config = dict(
    n_head=2,
    activation='squared_relu',
    positions='rope',
    rope_fraction=1.0,
    qk_norm=False,
    bias='qkv',
    init_std_up=0.0758,
    init_std_down=0.00894,
    beta1=0.95,
    final_lr_fraction=0.05,
    seq_len=1024,
)
Each number is 128 + 32 x the weight over its row's rms, rounded and kept within 0 to 255. Layers, rows and columns count from 0. The size above them is the row's rms in percent of the matrix's.

# layer 2 MLP up, 640x160, rms 0.128, rows 315-357, columns 80-159
size [ 96  93 101  96  87 105  94 101 105  85 103 104  89  93 101  95  92 102 114 112  96  96 105 112 104 101 111 110  90 102 105  92  98  87 108 118  89  94  98 107 126 102  95]
[[165 130 114 132 108 166 115  74  84 122 185  98 150 140 122 139  47 142 145 142 102 135  89 161 115 121 130 158 189 114 179 114 119 162  93 113 170 149 102 132 114 168  54 109 140 108 151  90  84 169  91 139 129 139  82  95 137  60 100 118  95 148 120 138  93  99 138 138 155  71 119 127 163 100 149 102 127 150 164 138]
 [186 134 168 133 122  88  89 107 120  97  88 116 142 143 142 135 104  63 152 124 150 167  91 165 170 112 149  82  97  97 121 172 162  93 184 181 135 156 178 166 129 170 170  92 144 134 109  76  63 107  74 130 161  86 194 135 145 114 141 187  56 137  90 154 157 161 130 146 125 126 120 130 178 182  65  53 169 148  72 140]
 [131  79 156 112 117 131 121 135 109 147 177 134 213 123 119  90 133  89 128 116 103 162 157 193 105 182 104 111  95  89  88  93 109 131 128  94 179 126  65 147 140 140 180 144 138 138 104 116 143  70  93 128 126 117 133 101 136 173 121 158 181 138 154 119  82 142 107  93 115 140 128 116 104 140 211 131 134  94 138 131]
 [105 115 136 126 111 123 168 112 156 117 140 151 112 136 131 131 142  75  99 144 141 180 196 188 128 165 100 116 156 105 133 120 120 196 167 128 144 114 102 102 151 109 102 123 132 120 150 160 135 200 147 133 111 170 140 154 116 120  91  91 209 109 168 152 136  70 146 163 157 115 146 102 159 156 153 151  72 100 145 138]
 [128 127 144 136 177 109 127 176 143  94 159  80 132 178 136 128 103 130  41 127 152 131 143 106  84 114  94 149 126 163  96  97 121  80  99 177  97 105 139 113 111 114 106  95 125 180  87 174  87 137 111 139 185 128 178  52 127 131  61 143 119 122  74  97  53 168 114  98 145 115 150 153 109 219 120 173 156  89 115 146]
 [111  66 130 124 106 169 137 151 148 123  76 105  80 136 200 101 106 111  98 127 135 158 142 103 109  78 105 133 152  65 107  54 153 108 109 100 150 123 126  82  90 158 112  93 113 104 109 159 125 142 116 197 142 122  83 153  85 104 144 128 178 170 144  88 139 119 109 129 121 168 232 100 158 114 125 174 128 119 111 111]
 [142 155 140 166 197 134  97  92 162 178 171 202 121 136 165 156 137  76 161 191 121  92 117 149 135 129 128 171 141  45 176 164 172 152  69 161 128 175 136 128 171 117 144  73 119 127 122  72 169 111  96 175 116 108 137  93 100 130 121 134 104 157  52  70 110 139 191 121 168 108 160 173 102 144 167 152 143 168 112 148]
 [ 36 119  95 126  69 112 118 164 141 111 170 120 141 130 117 181  64 163  58 104 109 131 147  83 178 115  77 131  80 137 122  97  95 185 126  80  72 107 150  99 119 120 142 161 121 109 164 148 125  80 110 122 139 159 114 116 103 106 133 111 173 102  77 185 132 175 133 133 137  97  84 125 152  79 155  96 118 174 113 124]
 [102 159 127  72 111 123 212 123 110 179  89  80 122 180 110 141  70 179 160 149  95 151 107 117 101 162  89 118 131 142 155 100 151 165 166  65 133 100 155 135 110 189  89 139 197  82 192  71 147 134 125 123 126 102 106  97 144  89 147 133 127 161  61 188 106 155 122 108  97 150 108 141  83 124 136 105 124 166  54 167]
 [132 128 190 167 148 166 107 103 100 169 108 181 142 179 131  95 130 193  40 118  90 145 145 107  95 126 137 161 155 105 152 111 128 182 130  77 152 103 103 113 189 119 135 132  15 137 148  79 174 131  87 111 105 172 166 122 147 121 111 129 136 164 172 113  88 164 135 172  93 102 127 105 160 151 161 165 107 104 125 157]
 [102 152 127 116 150 124 128 109 129  60 125 140 110 167  70 135 149 109 125 122 176 126 129 146 180  92 100 120  93 156 134 123 123 163  94  87 194 121 126 172 189 157 149 123 191 183 175  99 140  93 119  97 135 143 125  85 164 141 136 125 159  73  83 138 119 125 140 108 130  66  78 117 100 151 109 102  66 139 111 123]
 [135 125 190 130 118  74  77 155 146 118 117 139 178  89 107 104 128 115 133 145  76 174 166 114 123  99 128 107 115 130 128  86 132 151  89 164  91 112 126 160 132 116  69 153  61 141 146 106  83 110 177 151 102 127  74 108  98 126 159 134 114 148 121  98  91 154 155 168 154 118  81  94 145  95 140 212 161  77 116  86]
 [134 113 134 156 119 111  93 135 168  98 140 194  49  99 110 127 131  67 157 130 160 101 179  88  83 172 158 106 150 122 139  91 153 182  90 122 103 101  72 129  90 161  93 152 103 173 224 121 174 116 119 125  69 115 155 176  81 115 169 146 104 127  82 132  98 135  61  98 108 102  96 152 115 121 131 131 127 133 117 144]
 [164 145 129 183 126 123 162 131 117 150  62 140 128 176 117 189 129 135 128 144 147 122  80 147 113 175 141  74  38  86 117 138 201 112 145 125 124 126 172 160 137  84 126  79 131 100 146 131 124  81  99 130 123 172 155  79  79 105 126 156 129 129 144 113 110 151 106 141 138 144 108 105 155 144 193  93 183 156 115  64]
 [127 106 123  87  99 127 124 100 207 105 133 129 101 143 153  92 116  78 126 187 150  98 157 120 126  61  99  89 155 166 166 126 122 109 117 121 135 127  69 132 109 154 122  70  79 134  87  65 137 141 136 157 177 130 142  95 135 147 145 196 150 124 125 108 108  79 145  67 196 149 117 156  96 191 100 141 162  79 110 187]
 [129 121 129 143 112 112 129 105 134 141 179 140 131 124 121 134 108 122 124 142  66 158  99 131 168 179 113 147 147 102 115  76 123 138 166 148 152 175 118  92  87 134 115 156  90 104 133 148 184 185  76 175 104  78 115 179 151  90 184 106  50 146 120 193  94 136  76  63 154 195  85 165  78 156 144 122  75  87 115 182]
 [162 161 100 131 151 144 118 121 134 104 110 134 121 144 132 119 115 119  92 150 142  74  86 127 141 114 127 179 136 154 122 128 120  98 119 138 209  76 119 127 154 141 101  93 136  81  96 157 130 107 109 114 173 125 132 143 164  98  94 100 140 129 135 159 151 155 159 119  69 149 149 130 136 111  80 160 142 119 161 116]
 [148 156 142 107 108 100 161 168 184 174 157  99 139 106 160 179 132 111 165 118 125 183 102 128 143 122 140 163 108 126 175 126  92  61 165 119 123 208 157 118  88 152 162  60 197 117 125 141 148 113  87 103 172 127 149 122 179 172 139 119 122 131  72 159 149  69 105 130 153 182 110 151 132 152 109 187 117 105 130 124]
 [147 119 175  91 155 130 136 151 109 148 166 189 136 131  75  81 115 183 120 120 144 107 151 127 124 128 165 145 144 138  93 150 132 114 139 101 132 160 112 132 138 137 115  90  93 137 153 237 130 130 137  79 118 143 103  97 153 137 125 136 120 160 179 135 127 205 110 124 173  65 114  62 126  95 146  66 145 149 121  84]
 [156  99 165 169 112 102 143 124  67 209 118 102 119 137  86 113 145 127 124 156  96 158 144 165 102 143 118 153 159  72 157 140 167  93 141 152  57 113 144  90 168 111 170 142  88 164 134 105  94 113  95 178 146 155 104 171  86 125 142 107 129 123 162 165 163 101 130 149 142  96 117  67 120 142 151  93 119  69 158 183]
 [159 150  92 122 169 148  92  98 106 126 166 144 165  96 105 130 169  88 140 125 105 100 115 123 154 188 119 184 140 112 139 119 120  70 152 114 117  75 193 143 149 133 148 152 157 162  91 131 105 122 135 130 104 117  81 110  98  95 165 101 126 116 155 157 146 184 114  71 143  83 114 100 124 102 174  98 135  87  91 165]
 [ 99 110 158  80  91 171  56  99 142 136 172 113 136 127 153 152  87  79 161  85 163 137 150 126  99 124 157  98 141 116  90 122 167 105 213  98 155  98  66  76 133 137 131 118 117 151 144 160 110 125 119  95 107  68 140 129  74 152 156 153  38 126 130 115 154  82 105 124 157 120 114 184 135  96 123 114  85 122  99 102]
 [ 71  94 186 174 191 113  74 116 129 113 184 102 163 154 132  74 109 103 128 132 140  78  55 117 133 117  85 178 136  89 101 127  80  93 116 108 140 139 121 103 122 149 167 113 115 171 105  95 115  95 135 164 100 136 136 136 148 166 153 134 110 120 121 170 119 175 145  91 146 172 177 119 123 100 108 139 118 140 113  65]
 [167 147 131  94 144 135  98  90 125  97  39 159  96 147 111 157 120  99 125  65 170 122 179  93 190  80 130 112  99 131 142 175 171 138 131 128  84 128 117 159 125 145 118 178  52 122 165  97 148  72 122  91 192  83 152 169 122 142 107 144 127 115 135 134 108 125 129 112 137 114 134 168 135 131  94  74 171 147 162 106]
 [143 149 153 150 148 163  32 141 143 129 170 177 144 189 131 154 167  74 124 146 111  99 113 175 116 144 136 151 122 178  93 135 174  87  84 157  57 183 152 138 162 113 144 175 143 130  78  92 115 130 153 109 138 100 194 118 129 171 129 142 149  71  94 126 141  83 144 175 151 109 166 123 147 116 119  71  71 133 128  89]
 [ 65 150 133 124  67 170 119  99 150 131 125 140  94  99 107 119  52 142 145 112 111 162 147 123 161 180 115  90 165 110 105  88  64 133 113 141 101 163 133 117 133 127 131  74 106 139 152 178 135 118 127 137  81  80 127  85 138 171 169 100 123 126 185 186 120  47 133 164 100 161 183 143 118 155 153 142 158 157 133 121]
 [100  95 114  99 134 172 133 184 127 141 130 109 151 121 167 153  96 103 119 104 133 177 120 206 152 123 106 100 136  93 128 161  99  80  76 124 109 164 159 113  84 111 141  92 103 113 167 129  92  94 121 181 161 161 128 162 147 193 119 112 129 133 139 111 186 132 124 184 112 135 159 215 119 151 154 115 155 122 135 130]
 [156  76 148  82 132 117 147 126 177 153 140 129 137 167 126 134 200 135 129 126  66 171  92  91 136 157  42 122 144 165 165  89 115 113 140 142 159  75 146  62  88  48 153 126 128 150 127 158 114  66 109 123 137 150 132 108 137 145 152 134 124 124 148 153 117 185 103 117 132 138 102 118 186 136  84 134 167 131  86 228]
 [170  95 133 101 138 147  62 125 185 111 126 173  47 162 132  98  84 134 112 151 112 143 198 170 163 120 125 154 136 122 123 162 172 120 152 150 103 136 172 122 122 165  56 102 107 191 136 118 150 172 136 103 136 152  89 127 125 106 123 175  80 109 123 112  90  58 114 148 156  84 110 105 142 104 164 138 140  77  92  66]
 [ 90 136 174 106  65 136 206 165 136  89  81 131 127 149 128 121  49  97 142  39 175  94 136  85  68 145 164 174 149 112 151 126 127 136 126 104 165 121 138 143 122 164 107  94 102 139 130  89 139  79  57 131 151 119  99 153 142  97  87 113  99  92 103 102  79 128 151 114 131 122 130 157 128 146 110 141 121 167 163  92]
 [103 100 131 118 167 150  97 113 144  93 139 155 114  76 174  63 124 107  64 106 136  77 130 149 145 147 155 110 135 155 136  74 171 157  85 147  97 102  89 150 110 104 156  98 107 140 136 121  65  62 143 147 154 129  84 128 105 119 105 129 119 158 173 139 107 147 117 119 186 137 112 118 194 128 125  84  98 109  84 119]
 [152 121 178 142 124 145 142 123 171 109 102 125 171 121  95 110 169 102 105 172 113 250 139 103 127 203 135 127 102  54 155 200 118 111 139 138 115 104 121  73  98 118 186  94 103 192 107 123 188 187 107 111 122 167 106 173  79 132 137 168 107 132 143 143 152  87  94  86 144 151 150 158  84 154 145  90 126 138 124 155]
 [112 151 146 187 110 100 154 127 101 127 127 149 127 142 135 109  94 200 111  95 143 125 158 170 118 162 103 175  99 115 151  82 166 118  88 127  94 156 164 104  99 135 117 123  81  96  76  71 164 108  45 186 123 114 127 126  80 109 109 141 101 141 134 142 142  77  94 103 132 119 137 139 114  52 131 167 152  69  81 181]
 [145 104 169 102 123  96 117 178  74 111  83 133 138 124 152 157 167 133 105  98 127 130 123 129 161 135 176 145 121  85 144 172 137 115 102 195  86 104 120  72  76  99 105 133 149 137  84 155 111 141 109  69 146 107 111 115 123  85 148 179 107 104 137 119 147 102 140 135 134 135 160 161 105  80 113 112 111 101 137  68]
 [114 183 100 145  97 124  97 105 155 108 161 168 113 192 124 126 157  90 118 134 107  82 106 167  64 154 107 104 190 145  98 104 167 140 109 128 126 152  91  88 133 141 211 139 114 119 132  95 142  62 118  78 102  67 144 134 147 134 115 160 133 135  47 153 106 107 164 206  93 123 106  93 131  51 164  96 136 100 161 121]
 [127 156 120  90 128 110 161 147 109 139 119 147 156 144 178 121 151 129 135  97 113 177 148 141 115 123 180 211 123  58 136 126  38 159 125 134 113 100 138 206  61  90 112 119 144  98 109  82 111 136 132 136 154  78  87  94 135 170 140 150 161 156 117 131 106 114  99 109 172 183 185  89 131 137 101 134  79 161  88 119]
 [181 105 115 179 115 169 176  89 150 101 141  80  74 170 138  77 111 177 146  93 174  91 107 141  87 155 143 173 118  55 110 185 144 130  89  76 110  99 147 175 143 113 180 119 155 186 158 155 156 120 119 177 168 118 142 117 152 123 166 107 104  97 188 154 103 113 157 135 185 157 130 165 169 162 118 207 105  68 134 100]
 [ 99 169 116 148 123 153 120 113 124 174 132  92 131 114 127  70 136 130 181 141 136 143  62 102 115 140 101 184 109  63 119 156 119 167 111  99 100 107 106 120  67 204 118 136  75 151 122 114 144 183  60  82 108  86 156 112  90 177 152 135 110 100 140 163 123 116 111  87 145 120 122 121  97 108 137 127  93 104 147 122]
 [110  98 144 152 122 136 127  65 110 163  97 113  75 112  71 104 136 146 115 155  60 144 143 141 124 160 193 117 159 107 160 122  68  82 124 152 171 129 141 186 140 109 162 122 137  92 164 119 188 115  78  64 121 167 141 149  75 142 136 134 161 160 115 145  97 125 141  70 110 125 141 149 115 169 115  99 168  97  66 107]
 [100 119  90 116 154  79  98  78 139 121  54 101  84  76 105  98 107 102 117 118  68 111 122 107 154 187 152 108 125  95 139 108 124 106 143 193 100 106 145 125 103 108 136 156 150 150 105 124  53  96  88  95 116 159 114 120 114 103 179 162  97 139 146 120 106 175 110 166  77  83  81 186 106 137 106 144 149  97 160 169]
 [164 124 109 172  99 131 173 144 109  92 131 155 137 108 184 166 125 131 125 120 103 112 145  69  80 100  91 100 143 135 112  88 131 154  99 118 116 104 205 154 152 178 155 106 116 163 134 100  96 150 103  84 161 165 115 130  94 105 123 175 149 152 130 109 137 101 135 119 132 104 112  94 132 148  89 111  85 131  97 175]
 [ 94 180 133 137 125 114 122  72 188 154 136 144  64 179  72 118 189  71 127 102 125 162 160  96  86 177  77 131 100 155 102 181 137 120 105 158 124 134 115  83 144 104 171 123 123 111 160 119 159  76  35 175 163  97  96 186 156 115  69 115 117 138 114 201 164 162 183 138 156 104  81 160 113  99 144 133 132 127 145 117]
 [ 78  86  72 167 155  60  73 142  80  76 155 162 127 169 151 114  59  90 147 159 156 117 106 171  83 131  93 128  77 113 137 129 123  65 129 138  38 146  84 145 146 186 152 158 145 104 129 122 127  95 153 136 153 144 107 160 130 143 124  98 128  79 127 127 136 172  73 135  65 111 128 106  82 103 104 171 145  88 117 126]]
# layer 2 MLP down (transposed), 640x160, rms 0.0649, rows 315-356, columns 80-159
size [ 96  95  92  93 103 101  97 106 100  92  96 104  89 100  94  96  83  93 112 105 106  99 104 102 102 105 100 100  98 102  95  93  97  97  94 113  92  84  94 114 127 102]
[[ 66 115  90 113  98 136 175 181  95 120  88 108 132 109 145 148 182  78 150 105 183 124 126 144 147 171 142 154 124 133  42 120 145 160 158  96 161  96 107 124  76 148 109  78  92 147 145 141 128 104 150 116 114 138 117 128 145  67 133 115 113  89 191 143 118  61 123 104 152 118 125 171  58 146 118 123  43 146 120 133]
 [ 55  90  78  91 165 134 202 120 198  95 120 122 152 125 116 112 174 171 132 147 101 133 102 100 151  96 115 201 109 181 106  98 133 110  80 113 130 141 104  99 114 111 133 124 101 137 144 130 113 105 128  99 129 161 115 174 146 144 204 128 204  83 161 152 128 155 173 120 134 122 140 108 111 118 198 146 170 111 176 114]
 [113 158  95 134 134 183  92 114 206 160 143 144  96 101 134 148 205 116 107 176  83 112 136 166 135  93 120 111 157 147 196  77 147 128 158 162 175 115 142  93 141 126 113  86  99 176 164 115 136 122 131  70 113  85 109 104  82 120 110  62 119 121 158 108 153 159 138 143 145 117 117 162  93 137 146 106 176  93 115 169]
 [114 102  85 121 124 109 128 168  87 148 127  77 103  84  89 156 153  99 104 118  94 111  74 138 143 180 124 148 113 129 143 143 109 120 168 144  79 137 155  81 137 133  84 158 136 111 138 127 164 186 107 164 131 162 192 130 110 127 165 107 125 187  99  78 140 160  84 114  54 179 159 125 120 151  76 121 217 147 128 184]
 [116 169 124 113  85 135 103 111 121 140 110 106 110 144 141 140 162 148 149 105 123 131 121 136 170  91 142 212 112 103 104 139 124 162 156 118 158 141 112 153 125 156 116 164 151  47 127 113 211 165 134 103 119 150 112 141 143  73 187 137 150 124 167 178 153  54 125 145  79 115 162 115 120 120 156 119 131 141 130 147]
 [150 132 124 130 149  59 153  94 207  98 174 126 187  99 118 183 114 184 122 165  94 131  72  96 147 109 126 103 142 123 100 101 109  65  88 191  90 114 117 147 123 123 114 111 148 139 103 126 136  96 178 128 127 173  94 132 110 106 132 145 121 137  60 118 113  81 126 122 100 126 123 175 135 114 159 145 116 112 121 119]
 [ 58 128 119 102  76 110 161 151 106 108 132 125 115  95 131 117 166 136  90 113 116 144 104  96 137 154 137 179 128 145 125  87 139 184  60  80  95 104 167  90 154 140 109 154 146 128 104 108 101  89  94  95 112  65 118 112 187 125 110  87 163 197 101 143 151 150 130 122 102 124 108 208 140 180 150 120 119  91 160  99]
 [121 139 132 162 127 155  74 152  25 123  91 140 140 166  51 165 143 135 184  35 108 141 143 139  62 145 166  94 139 122  81 120 123 101 138 140  72 114 118 154 191 123 135 149 140 117 131 160 118  88 123  99 158 160  60 178  75  91 147 124 100 118 135 149  65 109 170 158 110 147 110  84 210 120 106  98  97  93 149 122]
 [125 124 190 130  69 112  89 136 148 105 164 174 142 120 124 129 124  57 162  87 200 108 106 126 143 104 185  93 132 145 101 166 157  82 142 175 116 192 136 129  95 125 191 156 107 157  95 125 109  58 127 181 139 161 114  98 109 143 119 155 158 119 103 183 221 171 115 109 102 146 172 122 165 137 157 120 118 130 158  74]
 [137 142  42  89 120 152 104  90 168 137 181 129 111  66  92 163 143 105 152 148 140  57  93 171 162 143 120  34 134 137 101 159 140 107 192 174 107  97 126 142 122 162 132 115 182 144 133 152 138  89 173 100 149 112 133 114 152 112 203 131 128 101 136  97 170 153 142 187 140 131 102 104 147 135  83 105 164 125 165 121]
 [108 121 108 117 157 132 123 177 174 118  91 130 134 130 157 156 103 155 121 122 136  68 111  97  90  84 188 142 136 194 128 167 100 131 184 120 126 179 164  80  84  96 202  96 136  90 136 163 157 185 142 142 179  78 129 114 133 108 144 120  89 158 137 147 149 108 141 101  46 128 168 180 171 168 124 124 154 143 146  95]
 [168  87 103 122 172 143 130 103 147  75 117 146 159  93 138 130 127 149 148 116  85  60  87  69 149  96 126 117 144 114  81  62 152  98 114 141 121  91 156  59  89 110 128 167 122 110 121 144 117 159 116  97 109 156 138 135 133  91 102 136 182 138 201 100 160 140 151 148 207 151 169  51 116 110 123  99 106 110  63  67]
 [133 123 109 115 178  94 131 158 121 146 101 114 152 113 170 100 140 139 124 132 128 157 134 107 146 180 177 127 143 135 163 141 167 101 174 105 144 162 139 114 150 105  97 191 145 107 154 132 175 164 121  83 131  99 162 104 136 107 152 134 109 107 156 141 185 182  95 111 136 126  68 108 151 136 179  68 155  79 121 169]
 [126  93 115 112 161 103 103 130 113  80 191 136 149 101 154  99  91 159 134 102 132 158 173 116 185 129 113 155 236 128 120 134  39 100  70 150 115 123 104 145 133 160 148 132 112 157 137 112  68 174 128 100  89  77 109 140 115 141 132 170  68 145  66 121 139 125 145  97 140 109 112 125 150 143 112 136  70  90 127 179]
 [160 106 125 136 123 142 167 133 153 144  95  77  36 124 193 163  99 129 111  97 100 119 144 116  81 133 129 140  76 137 106  98 172 108 111 139 127 158 212 128  74 123  73 137 142 170 130 131 105 236 134 151 123 118 105  81  85 216  81 144 171 170 124 109  80 142  54 121 122 156 108  91 146 134 124 127  93 146 122 136]
 [117 150  91  97 159 131  89 150  54 113 100  67 129 134 168 115 122 155 108 112 106 113 143 144 118 141 118 142 157 143 135 188 122 143 115  80 112 103 159 155 189 180 136  71 137  51 141 110 142 119 134 104  70 129 118  82 138 132  87 170 147 144 195 108 158 111 143 133 136 161 138 109 106 130 141 145  97 190 188 128]
 [109 119  58 142 121 127 191 107 126 109 168 142 163 153 146 106  99 117 150 150  86 139 124  82 133 151 165 162 110 110 111 111 145 129 130  69 149 143 140 102 144 107 111 106 105 134 133  82 161  87  57  77  96 109 104 135 144 144 103 166 127 119  70 171 121 128 140 118  58  89  82 171  69 200 112 104  95 176 156 119]
 [145 132 102 185 164 128  79 139 171 121  84 101  78 144 124 157 119 167 124 128 149 122 120 130 146 149 174  69 144 135  89 104 163 179 170 158 115 100 159 197 154 111 143 136 125 103 193 150 151 134 117 143 109  79 128  96 116 154 160 188  79 124 129  84  96 144 122  86 125 134 106  61 140 132 122 163 154 125 116 154]
 [ 64 114 138 138 145 139  11 104 132 165 113 112 110 115 184 156 110 157 178 132 106 101 110 168 203  93 134 111 114 156 114 112 168 142 120 168 154 141 139 183 190 159 192 114 173 134 129  57  61 122 155 141 130 117 109 129  82 129 117 136 135 124  81 116  89  94 104 119 155 187 140 150  80 136 121 138 154 119  96 106]
 [ 78 115 158 126 119 126 151  90 143 130 140 123 133 152  98 153 119 117 153 125 130 120 104 117 110 122 142 125 130 117 159 123 137 149 129 129 146 135 165  51 148 152  87 132 197 136 117 135 145 178 152  54  57  91 161 153 108 113 135 154  87 103  85 110 165  77 105 109 124 108 132 161  81 152 139 124 139 174 159 148]
 [155 122 108 116 128  98 120 166 124 134  45 116 159 184 103 148  34 185 142 102 115 134  76 172  89 186 152  88 123  61  98 159 145 194  69 153 131 165  79 109 170 130 107 163 153 165 140 120 146 155 122 113 142  87  80 125 139  75 119 158 112 138  99  91 118 133 112 123 102 159  82 138 129 117 209 112 132 121 123 133]
 [172 150 164  98 111 130 167  98 121 138 140 138  95 116 142  88 137 148 114 147 167 161 116 124 159 145 154 209  98  92 118 111 122 118  95  99 156 106 147 153 139 101  58 162 142 141 195  80 182 132 116 123  96 115 164 126 178 138 183 101 170 111 145 140 102 132 143 162 121 181  96 185 157 146 146 147 125 103 106  76]
 [ 95  82 132 146 112 198 177 123 223 122 135 135  91 151 160 117 155 144  99 125  54 141 138  86 170 139 113 166 110 167 200 140 120 119 131 112 106  93 138  64 122 194 129 142 114 148 108 124 134  72 147 128 170  95 156 144 109 137  73 161 127 119 164 124 142 143 121  76 112 103 198 122 116 132 154  94  88 159 172 121]
 [156 101  75 127 137 102 112 102 110 100  72  99  89 125 168 163 150 113 130 135 142  84 188 156 134  71 193 178  82 198 165 137 134 156 198  69 134 165 133  84 153 142 123 110 121 109 119 121 143 152  68  88 130 108  66 135  91 188  59 115  84 117 107  95 193 113 152  63 144 245 134 102  86 164  83 161 152 139 173 152]
 [184 108 129 126 130 148 112 161  65 145 198  98 147 109 110 107 152 112 126 137 182 165 135 109  83 146 138 145 135  97 150 170 104  96  69 121 161 114 146 152  90 125 117 122 110  94 180  99 118 179 102 169 101 140 135 122 136  87 164 153 133 181 146 154 173  96 145 172 140 145 126 112 124  97 150 180  84 112 113 177]
 [146 209 103  85 133  74  93 149 150  94 102  93  80 134 118 138 107  97 161 125 123  75 108 136 188 110 160 123 107 132  99  74 118 122 135 184 151  98 152 163 131 137 102 102 170 115 133 149 113 131 137  88 135  84 104  98 118  57 116 132  56 168 133  62  85 145 142 153  97  98  87 113 151 144  58 147 135 115 100  84]
 [101 103 151 163 168 116 105 119 135 184 146 142 105 171 120 159 148 134 125 118 174 132 119 200 140 147 100 117 135 175 117 128 109  65 154 151  90 108 170 124 129  99 103  94 145 116 124 157 129 134 190 180 189 128  67 140 103  85 187 124 112  83  82 119 160  88 115 111 217 137 142 158 121 107 133 126 133  68 189  91]
 [120  85  98 115  97  90 136 120  69 187 138 103 163  35 152  85 125 111 143 114 164 120  98 100 143 145  78 160 131 154 138 176 133 126 154 152 182 116 152 147 153 138 118 154  57 131 185  46 117 123 157 139  82  70 137 128 144 181  77 154 129 131 147 113 138 186 103 154  91 117  99 140 147 128 126 179 129 162 132 131]
 [119  83 108 150 153  91 112 148  71 123 138 160 137 159 174 115 123 103 136 100 101 110 126 123 104 183 174 168  75 149 113 149 106 139 131 191 122 118 123 154 123  94 195 151 116 119 135 104 141 149  71 115 114 114 140 142 146 151 110  82 142 110 152 102  98 175 173 159 115 146  78 127 133 140  91 112  36 106  75 136]
 [105  97 169 183 108  50  86 137 112 197  96  81 159 132 136 102 137  93 134  82 136 136 150 160 131 196  86  91 190 158 192  94 148 134 138 151  90 126 165  98 232 124 116 116 133  72 123 145 178 115 119 155 158 114 113 131  84 181 109 161 153 114 161 111 129  98  85 123 112 187  81 140 138 176 169  56 135 166 148 152]
 [149 107 151 127 109 154  98 152 109 146 138 103 174 125 113 108  84 158 169 164 124 174 139  54  79  77 148 195 144 135  66  80 135 120 177 104 128 115 173 146 127 111 149 152 151 134 142 193 116 127 119 120 160  62  83  90  72 174 102 157 174  70 138 160 174 175 142 118 149 151  82  79 130 152 111 106 143  91 143 100]
 [149 112 108 165 123 177  62 119 192 112  95 138 127 137 151 120 167 133 107 142 120 144 158 186 132 102 130 124 154 170 104 120  80 159 196 126 100 151 112  77 149 210 163 183 142  99  90 146 168 151 149 129 162 114 185 156 139  78 159 105 135  75 140 126 154 115 141 124 149 156 123 114 141 162  73 167 155 132 138  23]
 [190 105 122 117  86 142 136 165  76 117 145 112 100 105 153 127 141  85 136 128 127 110 144 152 144 162 102 155 122 100  58  76  85  88 149  81 106 143 127 111  96  78  88 143 131 113  94 126 115 121 127 147 124 163 160 205 139 168  78 155 139 154 108 106 150 189 122 104 142 158 104 129  97 138 120  91 132 134 193 187]
 [140 170  84 102 175 104 187 134 148 113 144 123 111 170 136 143  79 121 117 130 169 157 105 135 120  82 100 132 113 169 140 165 107 143 175  98 120 144 120  89 152 141 148 182  96 129 161 217 139 130 170 140 133 115 138 145 159 132  89  26 143 196 179 129 155 174  63 105 128 137 172  88 138  81 119 140 193 140  86 142]
 [ 68 157 107 142 119 107 190 124 161 111 100 106 195 122 120 153 101 106 125  94 113  65 150 165 141 189 122 155 167 151  92 126 141 129 111 131 155 143 128 106  26  91 125  84 132 107  55 118 173 186 140 156 155 110 175 123 141 154 100  84 151 114  97 114 159 124 127 171 124 126 166 134  91 132 113 126 156  99 157 110]
 [ 99 209 111 119  89 150  86 150 105  83 151 137 159 136 147 129 126 114 211 142 107  96 122 119  92 167  67 159 126 116  78 104 130  69 161  81  89 135 119 151 125 116 130  88  82 144 154 166 145 149 131 144 119 144 156 123 126 158 127  99  74 119 163 171  70 149 104 195 125 123 107 188 165 158 128 133 169 107 161 129]
 [128 149 113  71 153 118 120 161 127  89 138 159  74 127 152 135 148  35  98 106 125 147 144 112 163  84  83  85 200 144 208  96 137 182 147 170 151 158  91 137 135 208 177 143 157 128 105 131 111  57  78 131 107 203 101  48 203 110 123 117 132 128 103 156 145 149 126 122 103 157 115  69 120  91 153  89 180 122 127 109]
 [121 119 119 129  72 152 219 156 121 126  50 186 135 140  97 149  85 195 100 127 138 104 141 113 170  96 102 133 157 158 142 174  89 136 115 148 128 126  94 162 192  87  99  95 136 124 176  85  58  77 147 148 119  81  89 148 141 115 182 179 121 141 155 173 104  94 121 161  93 123 152 143  88 125 140 114 160 133 145 135]
 [109  85  90  44 176 149 123 125 115 120 129 147 104 116 110 153 135 119 110  78  76 111 113 149 190 142 119 151 123 150 127 115 111 107 149 114 124 132 118  96  71 161 184 170 166 125 131 137 175 113 119 159 139 180 154 161 180 112 116 144 126 216  47 151 193 189 168 135 123 160 100 113 151 136 146  80 152 114 118 149]
 [105 168 146 101 113  65 154 154 104 163  93 138 107 136 110 149 114 102 199 134 164 134 126 160  88 136 143 124 162 127 184 135 106 182 121 114 128  97  85 162 122 115 151 100  88 123 154 155 151 126 157 146 140 105 169 126 109 141  66 122 128 167 160  87 146 122 139 130 176 154 102  61 122 107 169 150 153 153  91  51]
 [134  89 133 116 157 114  71  75 108 134 118 145 100 106  92 143  98 109 120 155 141 125 137  88 144 106 139 109 110  96 137 109 148 100 170  96 194 109 154 139 130 189 126 138 209 115 141 158 143 168 234 131 184 106  89 119 156 117 144 133  98  98 100  99 132 100 110 126 126 118 180 149 117 144 105 150  82 152 146 119]
 [146 136 118  96  88 119  54 110  87 110 143 117 167 130  99 103 105 176 126 104 102 160 130 126 103 168  46 155 121 111 131 105 131 133 102 143  80 186 127 133 167 153 128 118 126 154 101 146 136 165 104  78 143 152 106 195  52 160  67 116 133 177  81  75 155 126 134 172 112 131 124 100  66  88 162  95 104 122  67 111]]